python train.py --num_hidden_layers=14 --hidden_size=128 --num_attention_heads=2 --num_key_value_heads=2 --head_dim=64 --intermediate_size=320 --vocab_size=8192 --hidden_act="swiglu" --norm="rmsnorm" --norm_place="pre" --norm_eps=1e-06 --positions="rope" --rope_theta=10000.0 --rope_fraction=1.0 --qk_norm=false --attn_scale=0.125 --bias="none" --tie_word_embeddings=false --parallel_block=false --init="uniform" --init_std_qkv=0.0692 --init_std_o=0.0 --init_std_up=0.0692 --init_std_down=0.0 --optimizer="soap_variant" --learning_rate=0.00516 --beta1=0.95 --beta2=0.99 --weight_decay=0.037 --lr_head=0.00792 --max_grad_norm=1.0 --warmup_steps=200 --schedule="wsd" --decay_fraction=0.894 --decay_shape="linear" --final_lr_fraction=0.05 --batch_tokens=[8192, 16384, 24576] --max_seq_len=512 --doc_mask=true --train_tokens=90830000 --max_steps=6064 --dataset="wikipedia_en"
Each number is 128 + 24 x the weight over its row's rms, rounded and kept within 0 to 255. Layers, rows and columns count from 0. Numbers have three digits each. The size before them is the row's rms in percent of the matrix's.

# gate: layer 5 MLP gate, 320x128, rms 0.268, rows 61-77, columns 0-127
# up: layer 5 MLP up, 320x128, rms 0.259, rows 61-76, columns 0-127
# down: layer 5 MLP down (transposed), 320x128, rms 0.238, rows 61-76, columns 0-127
gate61 098:121120132113168108114143113130117114120129147150128144158159101157152106154093096110171107124116126130150141132101114164105107125169150134161115139107146132144119158146124112132110132182124164131163174147119109154089090149113153146138148115130127114132216086166115142081123107174120135133091122098124154115092098142175123120132115169146066133149151116122110124139161123130108152121144
up61 092:147163133133107125144125140126137177119105147116119092149096123153146148099117107176153155122115139134093112126140131114165098122112105149103170107218098120140154138106132121114136107110133125123174131152125099115129154124117098082093134109116111170125101124101092163132109129151146131151094135138156100123143133113131118133132101157073160077113099138123135138125085151083166174127127
down61 098:186147128106112119155129161133178152103145100139110128133117121154137117145078096136136120107146080146105177156144136113107109086140130126113137090130083120136132158142095105117129114160099143122119170098115112135129141105164122139155130085187115165119138145110129126154133163094081144127131154163104108114109147142121137126155136185118117137119139144138083119065103153124109137161142
gate62 100:138161116125127146133118120143121153180138131115155101142086174117114108098142135107092117147155134098130153130104132155096163125144154091154127175094137165140106112102105135195101168106143102170138104134146171126127094189126119142151103146111109118140112151126149171139140128140113125127125092108122100115095126147145121110133105167117055112125130081130091123139141147145104110125105
up62 100:161134124152117075114167108108139149125102135086138169138090116136133087138148140129125110120110144151119112100128122109146088085159156130148139136104121157105131129150081134131106152119129113135151090112134159144122171126150145128070124149151130099109113115087126086115138152127069109114109120127106154107109167134172116134175128186150142150179132107130154134164152113138074114139117
down62 102:130124146096077128114081116135153131139150111150140104131149153126094087124109106104118113117136116119144095139122123142059132192116106127102125109136154133112104112131137075154189153127152102111128109134148146087099094117097142166195109121112122160097119096150109121108112110132137175141166131136148154128112119114108167092118140121131106080122134140146119109139094125158145096120102
gate63 125:134119132128104136120103192160121104125130170145173152142110123136101121156145166126133151127108121177148115113093115119119144104117097118108145104139149125133146154154185136098156110153139156164119112127077134160098140160108167142137124122102159075125118122140071143141129142101108127177126161168103132106121125135160168128124142096129086153082122131139168136129121137087123157132160
up63 115:156114133140112056158146140158120093119173106116116162129150117157092127110145112119160145118105141121150136118105140130109134104134124147072101131136140130152123144131106107139144107094138084109114134119110097114148109139162126101100172142142097090134170148098164151087136146120128138151067109072147120102148117180120099145120117143123145148149127119157133104161093129084108084137151
down63 105:154121100145120079083129140108111135089111122148112167126109141095179116123140123129142118152106140144140160088098172133111121108144055140142139143108144098094132141140104110110107089121098171145079093160126123134111111094123102132120119135107118126121166154124101118064125140117139136122125142074132123149154110151149119149142101115151153143127141097165157161135092100095148162132101
gate64 090:120124148129131138101163170146125111123168100144097160167077126150119149135129104128098131096115142146134118133114111131163143120118144164121116079116149089159126163113189168137075097133135097126125145137152128172155136150117098072108128170139141123163134142160129112150157122122114161159112118136145110136138144147146206106151101099138115123147120150112140144125159123094158146096150
up64 088:160126109103120149132107213146119107133144126123109168122085133120106145112079122136119116138117088092104101124114095151125143092132095133099133113129125154130156184165137162158100114104164099146167114096122097122115142168140108112100151155152151126105136103133094106161162115128133099144062163153144120169151105137145151146107119101111143126139118111142119113099103121136156129154136
down64 094:145154113149153147146124148126114142115099155142098132147114099101144160137142130079111100102084138127108195128094114129093088138099185118109106121095130141134134092123132092159112124143137104148150157112101107095124133146124137140125119148115133101111129156112140087155150098139163165105152170147164140142180111125132131175139125100171088151112158106130113109122123119145151130060141
gate65 110:142117110173155093156096083191175104153139144123119137111140116126099157148100108092150126161116138123131107114111119110111140118116138156083137124159150133134170116140147127112131089124081112130130140155180108122171130115159140091111109104124172129130117146109154133110094083090115090111118138163116085136165132122145118124108162109123133081125096140146172133123158161096104145127148
up65 118:125174106128134143156160140100090146122079103129116074125143154119149149105116104133108150146144148146122120135123141152145160104164133108164148127155094152144142084115149115143156155114129109087108126087114137147105111146131145116094162153105092108166127153145097158159176142171146150127140116129128176128112138160159162148097102106139107136133168163104119105148131093115189115132108
down65 115:115159110103156135117149095095104126120082089101094127135166135141126148112124138130087137109151116144139139105149134150125133087138113103132123147151150145142116154109113148128092140128150123120190148088084141103124076112131102158078145165115093113160143123148118139138142159121095107078082127046109154146111128135127155133128148123144117158111163104095114134141125101141139114091091
gate66 109:150154137128147130128115154119111128127085132130145135146146131170126135130126117161117113140115156147131145160091129136172131154126129118123126136106170173171104136105147164151078108093114125099126133146143155145126146132104067130148139088121146121132132156131173099063156115128142085105083189120121099083129132099098135122110083165146150164163139097124093114108129094160123139123118
up66 117:117147129114140121074137140120159125136133101131121113134146136119099073129135097096135106127127177133176106128154160130135121120129115135120132146053116183198117125136119151161119155137128143119114114132144169162138139090108124103136108154120143143172148120150168078139122113154133116118149088133124145132128127091084109075147137099154111133116135137156078177135109124117152085136130
down66 109:133159130138096112162137081155176161095169105148138107104090151095123144126117140123109162078156129090162142120162132066117136143133111124109114127160123127110131116100139113149130110127162152106147126092097147120140163102104137143138163133162141100130133128113130131159132088161145109170135157078148116120169082142135134133162130110133123083094161140120146112166116156122157128099092
gate67 088:124152126152113139105153148113080155142139101136108129123140164188120132132120132103095131132155109085122129112139143120082145138127069148144076151125121114124156093179130108120106108168104110175115112083075150131153117136117128128131142129123156139111110125097152133124083141151130138161150083157118110098140156165091143100166095149136151133126128139148146146114153105109078159142157
up67 085:115171121144123137143133115104114107135127134108123142139131088114135138135114167085100182136156106119130147128155125165120145147128125124112104114132093081095183155103130139099105150100128134128113110077155125125103122110145155110128093083144138141128100152131126144128040158171131100109127145137100127143119113138120079125124102207130107115115158130135121126131155071151130155126097
down67 090:116145129118134108187140110110163129129137139152097122120128115099153108142119119131134134111183132117106131133127112116145099158124144096105107125184146144091119130110064148100114161148114148113121116127177123126095167122152124148147081131136147128136078173129127118132126168138104095117109149069143152151132164140142082123102119190123089131088104122141098100142144106131166145123160
gate68 117:127143136190137112100119139128115140096143148112129126188084159116105169134106141143147122101107113154105100101095098096133098110134082146114113150143115113143127140174140156125119140127155136153151127114123102143137126131167124087163142089153142142124155108117122123152166168096123125142165129126154117157141120119125116167184118110182121167146089110078148142131128094157125114149178
up68 115:133132134089137123113106121118127097138152107124095174141070112135174105135129150111098103159133078098155115116118103121126100150122076126125123089078117116147125096139150196145109122127160093160124119102135146154123121145130125147113111127120128114131138091104087109157140150131112172147116137126119134159137141153108135183174139153147128171109146101117129143125107198112144122112172
down68 113:141132132133135078118118095165155117143151128102079150152133109110128132094134150130102117111137136132184108092114110116095170142126183125159123112116132110151150153140082157125148179136153118108116137052126145158112091130121079157137104148130137126135123125098099129163140117109145178102136134154093129153155106171128140144111148141143120167122129099143073144117130132116169118147099
gate69 092:126118133144103141113150124131098113118103125096130135136138095056087168145121127132151155095138128084092083122139112122119122157147159128149081148115115123105138148147139144114131137113182165122101140164135135109105153118149129106088109137116121138113109097118124104118125148089102129110159106088136128135163165112155106104142146155166147103110142113165160147116073180120085136136184
up69 091:116183108167165134052111124087125107096115156122100155149130128147126120068123155105110126137114155130095151150115131124139132131153126125153154112169075163089114156116098115118128141112159094139157134199140126172148124138157102142138122149134146127105147142131140087151119170127121100132104137090142126149143131121125100108133168157122114136120155144136138153148123083092143157106133
down69 090:103145109097161133106128129121136131088153171132111138093125123120107159114117145108147145147145129135159112127145126109118154113132165163183137133195139125107139156162133141152123131111131138108172162097155110098134108093085077150128184149138149130129099133103106173095172164115169109106130180105110114110134107143100108160127152145170118129121136097130134105137102131161140152091128
gate70 107:132114116138121164116166133129106060122183089110141145127120138147114161133148183122110140122129160130097132161114110142116113101120118098110138125135137123151123141108124108158118105087150170131169095128150148126122151170095145157146088116147120098126107081108154153108163101137099138135070088074102125119094117123134117090116158108150131100123126149163109151120185112125145134145135
up70 105:150112146140120108107140125136115152071120098150141114116113097116105154091156133125106134087145092121099118151175133172137088115100167134169133144149078119094141131108173138104119087134119149112150161095125151139153100132127095142170144112135137173094162120107138114162128175125102103145163155132135108139163119129137138168148115152103129123115133098139122143106098170115164128091088
down70 106:125133141120126149148102121122121088151130125135136138127151122127175120102130120130146108166104200131168117128074155141110137131138102163060118144103143110183078122147106135129093152073134106142137117149145143101103141115153141160122115124097127113118093108143115121111127142114130129117115117121107135148065114079138147102176155124157138116150136181145090097149163118132142120148167
gate71 092:138070120183139170150133097100151119114136111128127107133112143140174116100132116114162149176159150095127165142116088089119140138162129161109153115115089132124143135110149169116154147121131132100075103125108143173126101125150103110090115143122134122150125146084135102150106114126150087117181208129112135124135126138153145149103139149141096155131128134114132116173101161145118127129133
up71 084:100122105121099135157126098160139139156146167162163135127187079093164144110090106139109103133151147177084132125081137083135124105137177130130120122190108145115118080134095108067124101145149140122144100143128145140155107134140123134162147096133136161117146098131092132148137143121107095142114145118114121124112118160172105129109122135134125107146124107162136152150137094154120097111108
down71 089:105111102114115094140093085118086146152129113138147123168146091115139154131071101164142076106090126142112086155121134129150115099132165137137113185173146164106116095117117159132141113172137121139129112158120117165130127087127118151149109114134092151120116099142110124118065123108104156108094125108110135125174123133177096126147147116124094121114144114152172143108126134117100120100111
gate72 098:109167118125067142113168160138122071108104075071118123111108139086133116090121099114108124129136113107128163135114120146129117102097106158106159163111122123152139121105150187107108153134129133110109175120138137138126116112116164135126130099116117097140120119110120129099139132148100086130094148109157065179104151137135132106127127111137180114136141160145116095157106124171105130112140
up72 104:158119122100103120110111127168132163108143121140147149115137150156099186124135122110126153108102115141108082077110124102154123128155110146141146135132105116100112120161153119105115152145141135118129147133168146110156135114126093130134102191115098154158099129096139125083077140127142133139094107110074137134155107090093111122180132163129121092172153120122132121151165095132179125136165
down72 112:133136105165136114111097066157149102115138116118102115176127121105102163115146194115106156102102104116114079106105131141164120096123167135150129121154159121136114086120134128131119140155099059107102091137114123134124122131086097115151104156108134129107161130111134110141101096124153171104108100088129146132109100135169145117167125122109105123146125164110103121114138176105149125109149
gate73 095:104139126127124098143152110114141181121098139089142095166146124141129132130175112150090168144117109116148161117069136063131104124139167126131106148137132142138136166099099159113161102111098155092121118141097131125120150106143118137126130135119140132077093091157135103151109122171100124098174129110121096095127104156100148154120134081165137130134080133141114141091123136165122125152103
up73 098:079141165107160073118163194088133083132107112110147144160174148108120132143144146108134147159124098118140122161125144121169156126151153115102094107117146168158101142098152123142148148106116113096111167124128113171145132135123136155112171065107145115100121143147152109124128170144122116111146139123125159093120111122144168158119112105188129114099144151121125121107123115111143122152131
down73 098:139085093126152096107120116135133161093109122151149160133123125135076159125125152118141146139126134104143151162128145151129145153128190091133136164159155107139086138091119150108126120142095139127129144081091106118132112116119140144111154146086122090120082126112097185128192106120108098143177149124151142107121124161172142125168149116151103138092089119109134140135130110166117134126099
gate74 109:090113090104126138117115096109113093111079141145085139097160125110129136139093099133148165116110155180071138127142157152129172087120154145129124127063100067140164105126159116128109099096091114110130102148129157117100119143119082142126121125127124112152117111133093114139115136122125102144145147123130163156075148113125103119113158129150076126112146096150126137105152106108136122112150
up74 113:102105134112153095094120118076076087092123138160086105100143121143122092140129125142120145129143115130172141105185123127131140128128134121175121119084099121131148134132146113089096139101131176112130133095113141131094145155156166116118094131136118141179134129128112093135140094169111151104102163158170169134120171133101155115128117081135086137108141139125090115126143170111120133125106
down74 115:096105077111156148123106128112086108125107109197096125117172111108107138117080089125117165175101112157140112163156138107144141119144100150144119136052111110129124126140097125139122148085149177127138118122100160101095116114131141138162114125114144130125137114133116075121126109131124089160164168142144140124090147143111159106106128110125097124109123098150112130153128151105097122134092
gate75 101:119126124126079149136124116149137096116132126148140158131173132160139127140078135134115140161108146132156131153130144134118146153152172096130114130151085108166156131228127117134184095095106111128133150135124108135100147146151165147108110122112094118143117092104125174131153130126103102141086101144186122165125131097161109138141100154126132102108131077101133136131096139143119129147116
up75 097:139127105121105174120131158139093124107126128127168155149143114126148142153131111182063140090107101117124139135120122147157144121122153180122171138148082121125156133163156137114138171124145141086133136151103110158113131137130137106164094143135111140142155139111078084146098148137138165147131098171147065102086117139106123097122159128120103119121137151117109071104135120163117136122148
down75 100:163141139076150131102149119104081114134164143117109147148132123138119166101140126104140164136118179090135144128098123135142134146148129117112140129110114099110131124167122112125065113109137131109093098130114106176119151102125182145123119107088107130141132096144087147130131083147140195140069125127146077125095101146117128106127139147172090114117118148119133136118116114116087084102131
gate76 097:147103129163144133080142091095150144120103111097112157103079176122125105146090150104139143114107113145091128115169112157116150112143113151120135151128127117125132152132161147120143043113157117123092144149170148099141156160147110131108139165160139099136139114138102139110161102096112156191128141171130132102145131138101149156117144117142149143154104121135107153171151122150150143142095
up76 101:106130096135122118115135083129099180116121122145137122120133132161156095171118116150123087088059095158147113137131135119119122132153174118148124144154112146119066163109145098127159159171171134129106103081118102082116166113128120158119140109137146148142100117132176132151142060152121154129119116133088135091143110149146150157137138128148099105138147116126125111099144161125119122119113
down76 096:151128155079103151136121139146129158121173106108146098112143126113129131087144137116091133131122129186137147128129157135136150139109121134083117158166145136150117136096109083128128133157085184138157110124150136108101084104161154133150162108109152172119090151106116130136148143048147128124156151109156114133109121133116114109110170134139111135096122135113111077128068139160141106129118
gate77 102:139155122125110154116141128108115122105144132116110081148135122118073169109099069147152104123149126148108142147119150138142165102121109128146143161101139120118112105115120141106086162147123139069121139128122101103141114126132112127141125124172139104087124100162110095117145162094167091070129107153131112163137180095155148099140158138116149133139145105121142125078149129139099076166162